config = dict(
    d_mlp=320,
    vocab_size=1156,
    norm='rmsnorm',
    bias='none',
)
Each number is 128 + 32 x the weight over its row's rms, rounded and kept within 0 to 255. Layers, rows and columns count from 0. Numbers have three digits each. The size before them is the row's rms in percent of the matrix's.

# k: layer 4 attention key, 256x256, rms 0.0332, rows 114-127, columns 0-255
# q: layer 4 attention query, 256x256, rms 0.0331, rows 115-127, columns 0-255
# v: layer 4 attention value, 256x256, rms 0.0437, rows 0-13, columns 0-255
# o: layer 4 attention output (transposed), 256x256, rms 0.0413, rows 0-12, columns 0-255
k114 097:143139170121090126143166109137103119138123109047111122108152146157168021112123102129154140167123184140150162136126031213137155116139137101141117110111164126113045149074148190138170099102147095106165113161101117086100066129178100147145074158166136147102133163134175126102165113159151125141104087108145109106108151099120145130111112111151123142134099096158124147119115152174126154118137124171180146101116117103174138156133056150070155078072177084150112173090116096098175159129137157068146186160104106139106133119063082093114166130118135137146106060132145058112133176132065111125137104159110080115096123115186140049161124082127174130081108118137118088124150143159139052151121099172117092120102102115119140108149114136092105046154140107121093155114078102084116092095060154
q115 108:138099081144168088153113110138120085101094073139153164083155149173144122116189078184100149172114134141096106129114130100124201146180104081153174124093119159131123144159157091103181050159144151195107126107134120126132158169139137109105192159146114135121139125101068112106153139165132151161223165157122105133083156063099111153128129148198070156103156108221158106153086089095135128153120169102198117174145098094087129086106128136106079133064153067103172123166108128069117141189171106173155102202130186129127107135109085103124135115124154147130116185136104146098123101100095107099091103120142155108144142100159155118092121115147074199180130081194111173089069120150173127140107167110087085138126118115103169150103128115138147145177148134152133170138155141142138127105169136
k115 110:154141143099143133129157142113181171133144168121140131124090130141135171075084184173114108123124175098157142138125171152161175105140119155130098132166186093131180147082127114157124079166085085056051132124155117161168165137093133157108090099124100049125106100096149188106075122095084079111116118110156122136101119184167086105105160068146140114117148148121143083127100157127114106160170174114147119085130149112216088121137076113157144130137081220108154148164117123215130124112157079109157142136055145159160152126175149126163114184130075103155129080084178121136087158132131114133072120142153098139086114129165122099184102083146182116125102146152110111138095112147090133049087070201162119113109102125087107133168148173078166106128118124125096151082114137140120062157121088
q116 109:101078098089122056133128081128122109140222063133157171091074125115159103077138204126133116171152112111086110167117131158129187104111107155204086105130145119130118103096127135103123070067150139178101130141107112132091146101142179113098138149133093104130076142160146091130123114135163122144122136144135124097174129094191085116142183133084159124148162191162102111147080126108125151088056137140147099101164136129137141118178142117073087130124159112115144116139083159061179163133124144181148128148142146156165075156138117209161067145149132165101122143176132079130137149179135117174163154149127085096114127127102133150153166135152128161161134128102024086109047130131167147081091125131117119117060205119129129187073102120105143135188142136113140132080102092146152145130200158
k116 110:134160174129119157101121135169175068150084090163103079122154161122121166148164086142087070140113162080193097128139167140141148117138092097111128101190087133108135121081134164125154132158109093124129169104143155137131127156068169145070076121174116146120106137093107202133110111125050163093151100104123117111128136130145142091072044084116045114144066181117115145129143157127141140146204176169091143125119087103110114089144123136151157150182194127154106170162156151130116120070163058118167153171158105148093127131152119128064119164111139086153179149136169140102176089061102106096069135140106134076164119140116103105116107107158147153153133116190209178156183083136132174141165107191098107109168085137087122148099117114142140103135094129085166111147155157098151082110099130
q117 103:081211163143134127131166091115175160127038196106160118135173078091138113140119141100184146042123168156192130100161113146159170165056133167109130166126180124150097102112112160124140117165175137172167157122102101115143109167126087115134085136090172090143124120124137100153167133116109170108074095094140108103073157123114173084158146166162170144126103110127116097123096101139100142153159153086112142135131142167132060177107142109138126152170125137184055120139152131178153113122148095128132108055139107088113085138177181029153122176146115134116091174108123141116100091091154106105129106159163113062088130130147144103160081135098132129115110090116196134177113080126114107164095106121130157157177101072154160160143135191110194132114090179059133128161098097117170155136108134
k117 102:116101093123147109069115117140036080123180110145167154125136131131125140138177167158120130106183099180103133092166124096075096103100102068096164111092112069188114114165158113152127179107115128107127112153132191123113076115115152120155187128106092163090179162144135132134119162095096139158132112201131151160124109126134094060160138121151143138126128088115154154085111110191117158057146115095127161125138118119142196089113148153064081098184041114130126114141129117127149132140065177194106086151117159131090140110112127133095062125096106097121078180130117082105122173155221159136119113106139146153143171095114166159126135111105077125135160114091076126136112172115118149120108179082178124086115171131129089089138126161144028140094159150206128150113164121165079161120161118
q118 097:152118137118148118185153087167139112173104147132121147160098085082126187132116098075122147172079156068129149170165111118102078054175064065141091154151171148121123113124116115090133152106083145112081076047116141122093080136139156080167175132097175114075102109135142116076179077167103127086104075119132127103141103174180091105177130114106136136130161131116057122123100117175155122170144155155123089138100126101141109118122149113172064128147076132113142095173090147082095134132123129106062134136170171130101075080200073076142146120069119135120137142122142121117137188050173144164135139112092090105114098110155169217142110131118103061116148116120102153108086115085174158110128156126154188153105109162125137151151137157149126147124155173178066113144148152113091188145105129
k118 096:091126168100130144152153109135166128116102118124095096177150206179158064112146145134157125147156117164133133100128130200150167149110080155149136129112148077156105211058111140143158103077155163061111138117171108115148091144186073098156105111167102139098153116086088121215084166138173099141125147091131132150120126104121122116100151145132103104147082114117104178135137132097140168141110151149205198107077082110152121138108127169129125133097125167127125125072143121130124187171148095089131112129137063115198132152131104090141127158127157069108090133105086143160125183106103133141116124131183107100104121104111144093096100054126147174125108156126074151142157113075138096082143022141159106078159087112101166102120098164142150047154117063057126146126160081201125123135127115
q119 098:144128109200161121065158148177079130136205110203108168069093056101125150084132091074116155136088103104133218084153097139129100138090085096084145131108149135146097131119100101127139158094115148128030116101073109136112101102103128136137133142136128154142142120166155099115165123141081218054123161161102171159086150131173152123185117093171165141137138130137085119116142132224144142159139148149130068147173176157137132127149164106115240148126133108149093133120145159097179116107120109166123127147097128119117115133178152096110032098130140144124113136124129159146169129114167100164141141160143196121183118112120155133160144107152068118119118096106139108147108103183163124160088132099082130105098121102167111125131079159191150114110144181179175162102133151100097159103131130
k119 103:156121132105127065121104071147158123110161150074111154138136178144175106135066160123125074125146158161117127123130118145119157065130109113160098120145128081142049121085138144110150098134163103121140181086159132136156177148135128157098069145160153112069149130151102147095103154154103075146069117075195156099162127078108108169115044102145158117161067114099125149152143111146122111125132149161127164137074097072134102158114109117165120132125145108155125163108125142191148164176083129114105082087170171121149105151112100150127129128142147080142132078058142101117089180083116159138108080054169081088128142140156112159122075121079142121112088131095144125157114163115141067097108104148146078139158118136181079109106114185162149065161079069104060139189130126120091028140060115
q120 107:128178138097100118128141124098111158089040183074104142172122123127108083098110129117120122168157105159135072103132054136165116129110087114142141103232131104103103148112076135160120120165110137140137152121199139121108109117172166137061091137118164142160066176102130138130150130100132114118078160140129112166150179091103136136077114179133163114180100096088117158151153103091138139075163147123132172108127105149119096131099128120107180141090096116116098162157177085108097162126153130120211124136117111067128121133093156071172197173128072109191132125125168138141123125053091078124108118131128081134128161171095126144184085112085159115131059199131105127148173168098152116112145026124149152159139082100154179090101101120073180122136105121079089149090120115109187106122118132
k120 104:113105063186137159085057172055094110192117080190204087088146103134128177144143093139119124132137047145077136141158144067038138138127160122092171159115095173154160113177165134123139128092132181074133086156130131128113106138101130130213191128093068117115129086096141134155146140110073132142134164170136149111078124158175112090172185057131145122168159160119135109087145121143138132098105080144098100140097145157104182117182140131121086103161119155117117085153128115137157063121100112147100105083164084179108128103101133130108113070113157141098092135143100142139161116158162112110150147178096142144161108106105107171089149148117103107097189122152109134121100086134128208166119175091120160099128159148111105166114173095161110135120151185156158096089130167180121158123179133
q121 101:149178176109062153130082150096160133135137116145134114105126110162065150130127129163249177136166173050161153148130121144105083110157181162115091143076100176106120137124153109204104124093094124117113112135118135119156147134077096135182096086106174102169127053106104147165103116162054120121166126115130172197144116124182110059144152159138077180144146175157160158136139079103142143125074156129136116097063161082160115146126073083138111108108068144177125132140116162121090123155164185079137157104112150165151116151158104174106103086142153120141104118106123089139030154124164114108165170128144139077164138131136046136102120117125136118110138131144132143092122122128072156127141101195144104081151154151102108198159150111120097076125108139092163166198149136118105127145126146
k121 096:124127095087121149198142141151125110150152137163135137074150129074129157143135172098109140114133155070138176105137169115138153190150090118129094121161152050123191140169199052101082161131099100163141056186102118137167142155180184130109154095083153139163131186132113082156102168085164116152168126120129103143141168122086082145176096152125109162124113150133155137167084123177152076114137132094143117156178137144094141091135229161099118153137147140153123109122122166112141160162053155180146094157082088110140131156154149117144161172122174087175129172197050170137116154130144114121138154154137161147125154115108156127133138164142106130128156145143128193085144112109189140161084104070102135189121120164080130150156157078071130140163110159059182158090154123169134163097153118
q122 104:131095107079060082128144125124163119088149126080094111129117157135103129162087134171104082226121079132122102101127076141089192134120121102111144097138090134077120180099125138119151130156137122122128118059191106164159106160096151138106144078136179160092149108114112132126113071111130091128171139122133076126118141101079125141138125095163105146130106130146135111158126152107135076096056154140146153070135082056193122080126094135103126134106056149141158149174145080156109120126112106090111128178171161067139175183065083102134159167125177213139087129098064171073172165137083076105134081143129112111095114150158063147086172101121188146158172100148169165166112118118110190104125126151139165190122106154111125095130146122098157132127138117109147134186090096127174119059107148
k122 102:095149122099169166099080185153092083190151147191172151134166051113135164157116138154110183085098091125121176104133154090109180117119150117138125105158161136156191119178112149099098078136118157132197103172097101131122163127126135142152174123149116179161112122098155144170152137122163103133134123149113084105072109151136148128107175149121098084114148169142157130135128094118098150107155109173164067163084199126121130119129137174132109177098151105143075116124138149092059060102114063161167150175081109134136130101111124099098065125104100105121163085180156154171149095124144087073156179179128125190085097143128141162127150146198117108102127145110086145099128088075143148149087103145123080148070139122084152136109110127123145169138115147165120034146175124188125228146143156
q123 099:056164132195145133196119168158167091150130122124081151061145122098133162151182123144153180079103150177154103117097149110139144154135119151136116156117138111106134143148147158084183088185119101160185102168111150141144146170150102114158159156113100074124107098086177104095118161140107099138142122118081201116114137132146132121076136083161096112113098098155123139097067103135128203141141088109086114166113135145144123119166114120114119092138125146158089187112110090111104067113122100095096153131138103176095078161147105159075120085119118121123138172136136172188079088130148172164071095103096072107096126100087127139185081126104080165138142099115188115106054162093052101174158207113182123066137114094096152103159035161174157138094094138131160101110135098115120131160134153
k123 101:169160195136114101113179082118035199104142151137109115126130146148118093096116149109172079101132121129114119108164120188126080147128139138107139172140110106160111154070143126186132105170110148140087119116130140149118090146135143077088128156141160168048187134127179147101140132131119120094120114155139135160142153080152111163120140137124157162111165078089155146138149149186116156157102127096112155083138116128179140164098135138096150120112123169144111161093136082152167190090102164186080128197100178175146169153185098145148178173149135111171120083100185094125066110144085143150123145106128096137123136125148173042109136127136140117093125128128171054128069173210114068119095104077101150112137165137131081115135167117139117109146158125129069198084038154085138116100095068
q124 096:116116118129123125160077126106126111169127107123108102121091125138055159135128140174144094158132101130089099117126156129113149124171164159165098132080106147155165125110130096079083152089148148105099110132103147102083129115086134105153156138118140126081109064115116145119147111206110103163169156166125071099072132130106141136206162173060143177138177154166131126118075120143147107118137159172172128148097102110168123112111137098154023146098097114087128105110135156162220142101104131157134058140138191126108096069150153148132069044110168124061160109139101088127139161160166131062120146143113113069159133185124113136064163124187168193138162097091143160125103083179139125099135205144084078146162112064082137183104141142124085117115162130176149106140116164091117126149162145
k124 096:123114135107096105143138127146168134113125116096077136158172157154168127109164178124113089127120156116185126141126112153139145128152081159173082107178134071140152148153159103090136155141111085111098150125125100121159188133151151162113071116194126130149140156177143114188089116150145135091130074025146109141165094147132107132108106103188096098016052118117119147142155132084130136129109166105161115108163079135135115111098127090152155137126189132163133144148201169095121129178201122120143128170120139123131108180159146159157181130139098139186112112162153132073154122104105078118101106108184099152103168123146154073212093121141178116142084084149139131150142183081157114083136079200112113127139089146182150092149117102051165095111044097102150164139119090137194132139096142
q125 097:116163156159156093158103070154184131135140151126156180110041114128109100073125094141083112095168130153141148095072134110140113131095195169154191123185158050110140136102099108144077133108153154111156148138104154138117144216158169132114170109132148128100085104103116172147095153102175092135133126139138159138131128120066150132119073159066129053128119152080147134087155164083080205164154120103137132128183100186171142119132093084143177106154154141129036121134153148150109111082078103127135105132119074152093188139120126148099114099137141146119169131146070174127113099126138131067088124114199116161097136137122184174116194097177133152085135158117156102172151099112106100133092134157125100114114134137142176146137102137107023117086182099112141107071110127090130091104107107
k125 098:208193089093112104073093102129096149157143140067111100137167126147135101127114103070102054192111129144146111223116078126184157101108081136106066108148093160154132093153154209180173112099129090145178104081098148099130134110167101128172058149164113087085156143141170115109121078121151141150093122143137143121171078106200113142121131063122105124168092074169134100113160125160145157158136104140121140146092082128141149130116111105116139175114096155088131156097094111132079134114157137157077121108176123136132091181112147102063149082136118145141123150140189127136152118173084078138118131137074127127128148121171169115139105149078172149197067136079161145155115194130131118119190177136113152165140138161196124099136121112085157151127136107168138123184046121118130140089117108
q126 103:144126108116192097112134132126123173143140116109092181094213133150092160153119110153080148150108167116088124085145116091163102154095075156109056086104081158112173181138145103125146119141111136120155131132081097129129100107097042105126117122114117131145081115131174090100117152106134146097101136126143110084087130136117188138142130077107129166086125091116085080153120149238147107169164138149133096151161144119173079151160163114134088136129090119144120125127181145068168140074133108061135170155167177077161113095134132095103068185129169192112115122120095125112128061162144102150198153117144111127123134105139156155124068145097089107124163086071125131120120059096137178081192162114102162139135125123090166192185166093174119168106103136173136085062149090138138079092148137
k126 099:113110128115046158156150144110061132102143137137155110161099096116159114122195176169140142061113146091081112089119137164096145151135132114196159155149134096098128168121138107145048117139105125145137142135149140110098155112114194123103094164156203158113175135165128196128122132148173115152114117080079120048102167134047091093133112126109140103173110080120173190130143103105126176179126149095109148069041179124129153127091065098069133075095085114162163143115098179117100222156163123138168170147133130118132117177169092131155142114121084091118103082113140127142039169101135145117064095105170124129176165114134111156114102104120165124054088101143145117133147152119137157133106109160125139174093099111136136120133117112126154079147121132111072113176131109167093129140064142
q127 100:131120178165105123110125120168155123147115123180099097112111110098094125181147128087159188094163103042087181191166069153121097102127139129093132145067160097151181104146087154118120153143164177129171138151076153228118090108155169074154142073114123135137114127142136112156176124122123136106168144133134108134086101165165136119171117085092162121135094130124118073112126157137165131065106117138132122160130184101181140082208184107111131106139141099104143096076081107136187093135137155086159106117149138212081146121102093166096162110114175120138136129155101136119139098153161159195165093148127102149172068194090131159167114125113120136154158098133121174106053091105152141073099167099175105051129175135122135140131114101112131124162108150149126066104090080147066125155172104
k127 107:097159157172113068126143089096153138090132183124090124132174173114139113090123165101117107102149154168139161156146128135164129135122094132205113101123140107081073111028134144165161109151113066089125174074143117090106142136087139160144112166124126189118186140211108091127152080139165139121050119122145171123138150077084092168105132128145144128103123108118056140154139161129094139134127158075113105141135088038121127161062106140119192129123141122123133145127145111123121160138141116130150123164161149118179105158132137135125182175184111065141123084106180119129150106070060148084113117101169139082068180143129170102131063100057152144079076119132152150156140136143095111134187094071133091172151081133188117128121128119089137109111140077107147174199132168067142099137131132
v0 114:152088154177094151045092083071127093089161116127104166131087109114151149099158161144142152119117164113079129141139078115110112094124120114130156117130062183137101125128124096169067128126118160153103116149152179124139128091155121134129111085144103183185065152158073144210165057176130121136054139132096138121106124155151093165120146144114116167093129175092141175117074089110108080117129149098173092121103096081153134152116137094131136088153104071166166147149174115123081108101139118174096181078159119122117078168144099071151178077122141096061082135136131172158153142123136133209141169129100154055144197127177138210062093133160135103126134130149112139101137120088127125106167111117156117183171159155112110167132161144186111138189128111112133163155138137143117144142210131
o0 112:109094220195127125086154155145142131221128143147143151132147135187142134080128127139126096154149157116097183087067116136175183127137145099061146103118137131116111083084123099149157162167088076102099107123105115124151162194093186132143114124160118164147091128070125112136108059208130103135126153090142157115084134156103138122128049123154081105124094175190106149110162127109103120201113123098121127161111147106052131141173178107111183186067100138123105152121163205104091159113123165156085170134121105111079100158141159117103131191139122096109164145094095140150063171131160093081097134094146160130119137095128129169172174118141143101098031136151115137101196120099115117127188137161135121110159132172116141147136078162126127103153161153149122138154079128150117159174128111
v1 122:056151128144097167117134165113124174170206135111137116125109152066145076128105141136124110088097127132123136131181105147165117204164151143144099114094170071190129096143162112100101182108091108122103106180099163144136111155104098144086096091154166228098107126176120153093097045139145131129139153112100059112131117113124127125090115064100124150074089178137133135161130073137069196091058142075124115135108104138136133130104138136119113150063127122101080121127124157106124171098144135143109182177120107135101147085117124098160182144099058142168205137155085159140180147128122161144109130176145098105131123114118130113068153142156104190172122130128151170113151134130130180112107128112059094101138124057178163159107179105095172066087184121104087111136146104119131120195123129
o1 122:112159176140136164183159081150137108140198107101194058136101131098144144101166146118125166149138086139161095124161165114134078157135150183120182124122139131125126122091095096141175138173122117128112140113113116095150085125213123171099131133070119105134098113184100170147142136127102100138122173183063140116143094207113129125053114066150147056095152093111146140134096086140080138119050138085164118158105147104054092213095167179103088126155105111170176128091086159177126148152137099111126216165122153159120136147141108074153146131156103141136196121133158108115135120072152088171126122194116167145118151101149151108110142142073068142127094133146139120128128141158134169165098138083121161093138162134130143127152171147100176131133181199099085100121183109112163083146131102
v2 123:136161137111114122149176125029190197137161127144111065103168119180139146102164077176132062174102105150166095071111165120099139139125136106145125147171171088122192130133117161105090152080114186111073139134132141112149153142218127181097075091163121102129108126092198124042130143067162119117095143091120106083100134143099159168117083108132106094116158126124106107153116159137185060141128166157155102113162228155086112134146164106129093120122174117138205147160167154058087154161062105113128127143114137125087147117085165173119151118119143152143133136173100112116118179089120225174093107127141135150115114110125113134153144119162140132105153113144110167091143105142142086130138133075114101140147119118117139126122147072122104064110150130104063114146122200095167143122118119
o2 118:147130096082101113172102113098119114112112146156113125158137127092125164034178099116097077159158141084106107089100098073086191151083134110136176108118131145164211134185104203130146126134125160183156149138169132160149133142139123154201099105100133132181092025109080131107148144139122114194152151100116125138131115160137113152088084182168136084119127106158109081121129154157128119127162122150147111117214119139103117162112048127107105147154129136083162149153142061177100081128106073127190136132099101135153190108108093108111100126176118166140134123170131091117057102131134150141118112118143183097154204115194134137112185133099115189154183099176139158202128133171108117183161112120129141086097130139136120119143081170119091101132084102125147103137163132095110180167166132
v3 115:153128141143130141079124158150135117080129172136128121135046187129122055135108125136135116134094120114132118178132136116108128111124143131216122145161162177119140124136170071112125103110130107104102116213075087087090169144135216122153141101141163122113136129158159128146149161141136135220090127069170132127072071122081069175114143161161161168158113150148139115092153174138116076164138117131148090118125203175153083124154124134166099097064133162161094084108128098143156106080134138123133100100084152148151159114120105195122106111151121105161102110117198122124146146104111162129174156154163145076153111103230150125143129145144096085123147084148154227137155066183122194105098101179150117151093190108120128114120076168093100136114162129142062147154164152126125134140167106
o3 116:123183146066142174080163104133119135121115093125128131123061125151094183192118151103100052165108113120143152206084100123168161093047114182150100163112109135184139126147137136162169093095114196104138101136115075123109098091157161076088209132092166111102156185123131137132104154193155083209061161120114168113157167114103117126066136147082145155135148112114150134168097103117163115193145098103139119133140175145044096119143118139135125168117135145142133123168157172124091068138097087097102152125150086059136117125137120138150058176121139191142123092103138146157074141176147140098141077177114092136141060087112130173137124163104166123130145158122153134118129139143159109101117099100105097151110140129110105097128162142088138196062113113134146101107147112165198174149113137
v4 098:136063179141142182182105098058185075107090091106170133102143122161147141133159144082151160108179136156104143193137105133124141144071088160115118217169152129124160123142070129082175179167127121131176147088139118166103080123113161089139133153127143159187123053146182119193168120145157100117153108141146129125129179083124168062137137194095152119147162102133072145094131132108153192084062155093153132085135061135143102086136148137130092071125082108073062155124095115189120101142108142124048127132125090162154107166121086090142110076140125097111107158114118139141134150120109091130120109127187174132130195202120185139096145153092083105131126146119093119100156127141159168116136142144204104154136049134145127135119171145117136162114106132128147156171146171144152140113128128
o4 093:117115117103110115158132115060153157064191122159156146110103137215142103088081175111158138088118100151131099153080157142142175119119105129128181165160157132131125082217108095126119147091120067113075133118115130161112147097147160127144069182120129142132126201107163113121102102114061130148114078075199148107127120137135131156127160096163144175119136169107145125106184115151112120121123152146166128153120128118147129064149129129141157117070151136131132133144102092139142136127139255125142121138151109117142145117105099113166115133106109091141142165096197130130110197117120062144058127143135181091127083140165119087154135134130078111137254143105114122116143095121139099154161124154137090135173096112141090123108157119120123118154126108120156160196113126092173120119134107
v5 123:138164138125147099152158150130118140122170143177120143152131125134206106133158105125153124086051120130204114109150119113084092154070160099179124048130175136178123069130138150093132062108091139115152109147124112088154100116077113118137110122124118143126097126165120143125125116152131155195169154155149063116134170161125147178128163099143139103147120200134209115167127068109144115092135162201164129128090102118097080149135161141142172061095115093097106140169170126138168098122078176152094118128199063087100094162174088205170186158161170095113165114179153115145133169110156154112078089162078129136115119084119126054134090113155173126123136148146140115143134100092176086099123146143192159102106145123137133120111162138108082094079094053087141097151110109166170127107101110
o5 117:134096077145130127137119207125137111142163120145144097169138098103092171154133122139102156124072172131143123072111132076116052120084128149117093070139143103119122120162111059140136133220131126075146108102141079127193124167156168104127126133085111140152069066145134120127151168142114124190155168148062149144113174123127116165135191151140136105027083148208130117102133146123175120130091143125135145175165071105135080057158135108138095098154158130118090112132123143138145064126092135102065130125215076111130108158073111176107142148114124157174081088134143112089117092101073145149099102180103110148126143121092148118140139080123131201141155112172086124112165131113113199150168154107124155084102173125175120134128075097072107084127102121085074110149121105125154176107138091
v6 109:141070155177091119044126109057132159118134125189130170169110091103149094145162164135113139153091130095041119085101078136122128080164117158155127139127102175154112132142138118142143149092114168147199082155156177127135113135104100136101100140145080167108088149135082141089156083191097116073081159146108110096138114104137139163157121108137109136125147135131151115163118123158099070182085106180110156133135114119158141145065137120099142095106138072137138154128194156092107099160091080137092179127202101141174077136177111080092175114091210149107135107114154169180160141164146201172151139146122170094133163119163067122064137114127155139146153091148054148130188146102091149061180086155121160163152196131113104129147147109138117088139126152163116158141107071121168152129150130
o6 107:122106185163152109071083171122089141162126164171135113149167126147140158112153160107055125173116116147101147064117126150093173103154119110018165090151087125086129041045125126167122168180115107178164098122126085158164097151088182118122133124151085107098078051103124091180089100136122137134090170119108137129129128136121123110132111091158100127121082147178134204070122143109116136122147095116071167142138132091081112140141179140119181175082098125149149134109136255159141151133115161168121167089123141132116111139130154155113113144187175130102132128167112115154115106121154094200187115139125134142123127103113115110144163073100127173133046124125148133139211108143167152121133167148126144143138134133120127151114112100139148111148168106128153130136061089148155149212159152
v7 118:130113160173116165116111115102111133061113097113114039146144170178163113113093116103130114122109150101134143142169135119127139144103140124182124186159176145165119135133125139079123113085161122084175125094139145065084109096085090085162177152132100146139116096116085167217099109070127085098097170121092124123121176112102104113157192154123134115150181061121115135175134077151106187133091127081132167100126120158157152120128150100144117047137121170112118139146111175154150089171089069085095116117158119148179192166132153149161135193196104164055192111143169122158149131143151119103121156129192117108122155139182137084097149140109121091077130140139107107094122138157194121117141084171171111094101106130162087100082073225099126123129118110136093071116112071138139133132129184
o7 122:135242149134104166084131178097153150101227136138128107135200124222120136075158162151117149089146140114108126168129146179190113113096137098126169144147106082145117143096110090161096166108136070167157118090116102120153090114142186112080101128136115170158132118100091122129135181136099122138148172157154083079111181140153118141102163128122096144126125119167115181131126106121123082071170104118158143134124163126129112112196085140159122124067157132125148140111076161062111151096103192084097098122176107095131154144094125186133100102097176125146126115174157114114196151149180135173134119132109156135112064151144156082141101144090107070147147149148174088089125107130135174155106112105102091093133132140132094145089136081076079161094059094091145148204116117165182150088170138
v8 120:174175107072103108093108110159102130100134153132161193178142119137103168145170059133161089132151127143096137071099091093129101125112124130122157107085047130179077126164143188112159179093153149120161093143159114149099089182095120133138089174146122123050086106135130133184159106143114170152100016126159102135112094188155123138172146118127086105109146136170177188129104092104155148200103128127108089059111173097108142092122096157078115165115147112133152096112174177062088116162082109142146081114119151096127096078112104143108115098164120159147137089139147105147117153150140155180098134109166148180131150118103120201116128166157100136149131132153130151160132118141114108109142178089170074077113198193132119108162119223138129169167110108154146133122106106130155118079119080
o8 116:146093171206118063079120129158145076126141075133164152134107125118119128133103125133100084142174169146123119151103174118120100114135110076076096088102116122144177129180129095105118095094128135093094116124118129105114104144138118150151125113117042119096169101115175145124131171100119161109153094136131135169122122101126108101101108126146105152138127127147102136074024173081153097083121152134109153172128104159183189147130111105135148193065132133126153157118151178153120120114143082163212156141125151152087104171110113229081136255131139146131154195193093143152136157110111148117095072104129124129152091179128122173131145155153122197081173101167150151115064119127111151132133142182205122108059129160104113160154107120085103117167141092182151151121122134147102132155089104
v9 108:104118139073152143081111153095127115129145086096152172113159120097162132108071186139174102179128113080074150104139109114115139106156104128085102121101085162135111110142164171110177129214142136106105120102158130152095140126133123157106111130141193083141126075163165120120116090148095163200115123117129150115152148096161097142088120083119127124123151145126172102035106136079087119143144125049097138091056145069186148146075098181158134042159120118090162126154072143150135089108130107156091164151122173132082127115096145060111121073096113118116149109177072113114128129102122071130143123113114119172111120113051144213124069163122091105170106137043107103209118117115077133124155117139164156105176110118096182120140128152180138126107186106166102122107148142094083097128141168
o9 106:104158144158135084172153083122162169184145123175187158122189099154125088132109169107149153129132091144118103128145160073078107143171153093131065121138144135170144120112163178114136100136107155070158080138162141096127172178165116164144083073141110130074115177111170137106070105155111069141146121136154143132122070152131116112146120073113156102166142151084104082109132122091095143202092108109096122164075103157119139130159072120093114099129128120144174169130121136079093196138157101139129180151114158134118094126158168115114149162061103210153183154125140097134117147104134098116034144077167134120121084127073101109172129160154120052138108153115083101087103107080122101141183071163152137158118169116092066171127121130105128151175165150122111096085086166063072136154087155
v10 096:114114106124137125113126093161147070097113133113126113125124162116157061094159163117158121102110134099153132182124091088127127107113188149117155144126114110099117082177088084083149186122146132132182088122106083123132136136127143148100150179073208114126172075198117142190149127145188168153172096098086063132135039150103100091155114139107130104082161069117144146050169144126167150170113159082165076085081152078136160101149155163212083105093168137073161087100125120141107079161165089132118098125107157183080116121178112169165106133153113127119196160117142109158142075156095095133125128094129149164100125148170139134152121156167067123127084142177127162100130101165196147145145138158102092144102151142135082112132126168067162167121076181096125153160100129147152114171126164
o10 097:126152086185088101159170052159173134131168081173103162088099132150143118159096147127096117108117106081112125148087137111150153073143130115179110176130135147112110096209127093080135111069146151080078091075090162087082134139167104106119177129096097154076134175162158087085172181119105142108061110106154156099114141123114153106110159078135122106124146147128121050113110064117124113160084115153181080140094131137140159135146152073194149119123136145099140096119142174033146113173139117124148168070201096085071094110120110151107106174080140164107155143118141179142145149160157106136175133118093210108106089147152114129099113133122110139119165178086177105157062102078136134180164099116133108114135127141137037102159132134113111146104121093089143173137165095111142167147141105
v11 118:099121125163117107108097142227116083064134133090156084092112146143116058108111162108078162120188081113128122189089140167142069129101095127123135113122110086081131105123160080125126194148111067108129147091141101136097082146104141088111141160064225082107154128140116131058155114208109142089147061147122074090134139115089125075141071106166153106125140063168136120131161094119120156147152105086121115112088131143095181130110131133124096091100127181070104098115079062146140080124162181116104138171137153160170165085181130127093137115139066126145119185082120109099102167126139113105125080104132105104173120126169151171120113167149152148126138122159119111079121174138158185152104160164111105107160111086160133109140136144100078153126063215124124143111167107116089126127150157
o11 122:105148176080126133149131125147119159105145077132134143063096112168112130202109114153120078156121073127131127191142111157134046135115077139145111191131201161160111108152148120100095140062108120147081132105113144144110065160144062142143156128128174107106119133173151120091101095121112126100042098162185114087135118096142153115098186074130122168047140150081181088141170034104149173134104119121119114157089145124161187184120152110136161092115108141143145154137093096141146191121160098149128116114177119100137140114175160157147132118147152074112124157115110140140158121140075128100167149126091103110105100115061115102113066173132129095157122165086169100189041145127167136143047122125120122134195076099178140152135186125102110168111164118100132146097159146172145120140083129
v12 128:118166158111141153144153168118145185141111106108130177159132134159172163116148175182090098127041137169141141118160160145175088127121115135055091138112108117198095084120166144145164139113132089185148119137134159132119127154142112159098138158126161108119143128149073156116145143120101149135143172156112089065103144125079164151170138070136164124090142157163178117117074056187149145152112186092127112132132117151129123151120136108087171100079036172163130157145107147147118148176076143205125204131050152188110051084132117114150160129151129124151145109156134120138128121138093138143123126146100107171106155116081107110050136121158099133214127129077137115100120095120120138134180123109155119117167134102148227134135154117163178093082207113090127106103125188191087120146107108
o12 122:145111171125139095204123111145091150126138109097175081173183148158156133092145095150066158156076137136122086118165170122056113132125160082076146081121176108114185101122112073119156127164124129096155121100121163073135110111152127144089129148115108147117152101060121132089119158131095109215199118154133121151169098156138177098173163134163173043130208129132107119084067125124119141176085131102138127179127126099120051153078159130109075131118112151130135161114092096158083113146116123147103159162083093142094110076148123176123138101146131163130141117141148083148120166117091168141104197133111176126122142154162126185127107099120042180164127132158110092033123155153066145137178143112149171133143186151137156130119164168136155091144169152163182062103119107134116126099132102
v13 124:233120029076130113152090098160127075134158149150131162081085108104124118136123132121166139134132135164175132087094153110130145149139127137109063061138139143133114145133149166166135124175127128073060124141159094150188086099085163169154144079194092098125158062121155098120075111154140135164117092119158098199117129083118131111039065110082156126161085151137087088143132134076140103120095174127128100120170158124064050117164109134195142168138145129116133094122128154074101135132073137167196161114086133115141145121098155110114122111136126107160141112143120126052149111168108099160135109140107117156116117125081106154179133113123104070142136128122147153156108116095117139136096083053107092145093154168116101141142114128124183092223139101088124072120137087127110085158141079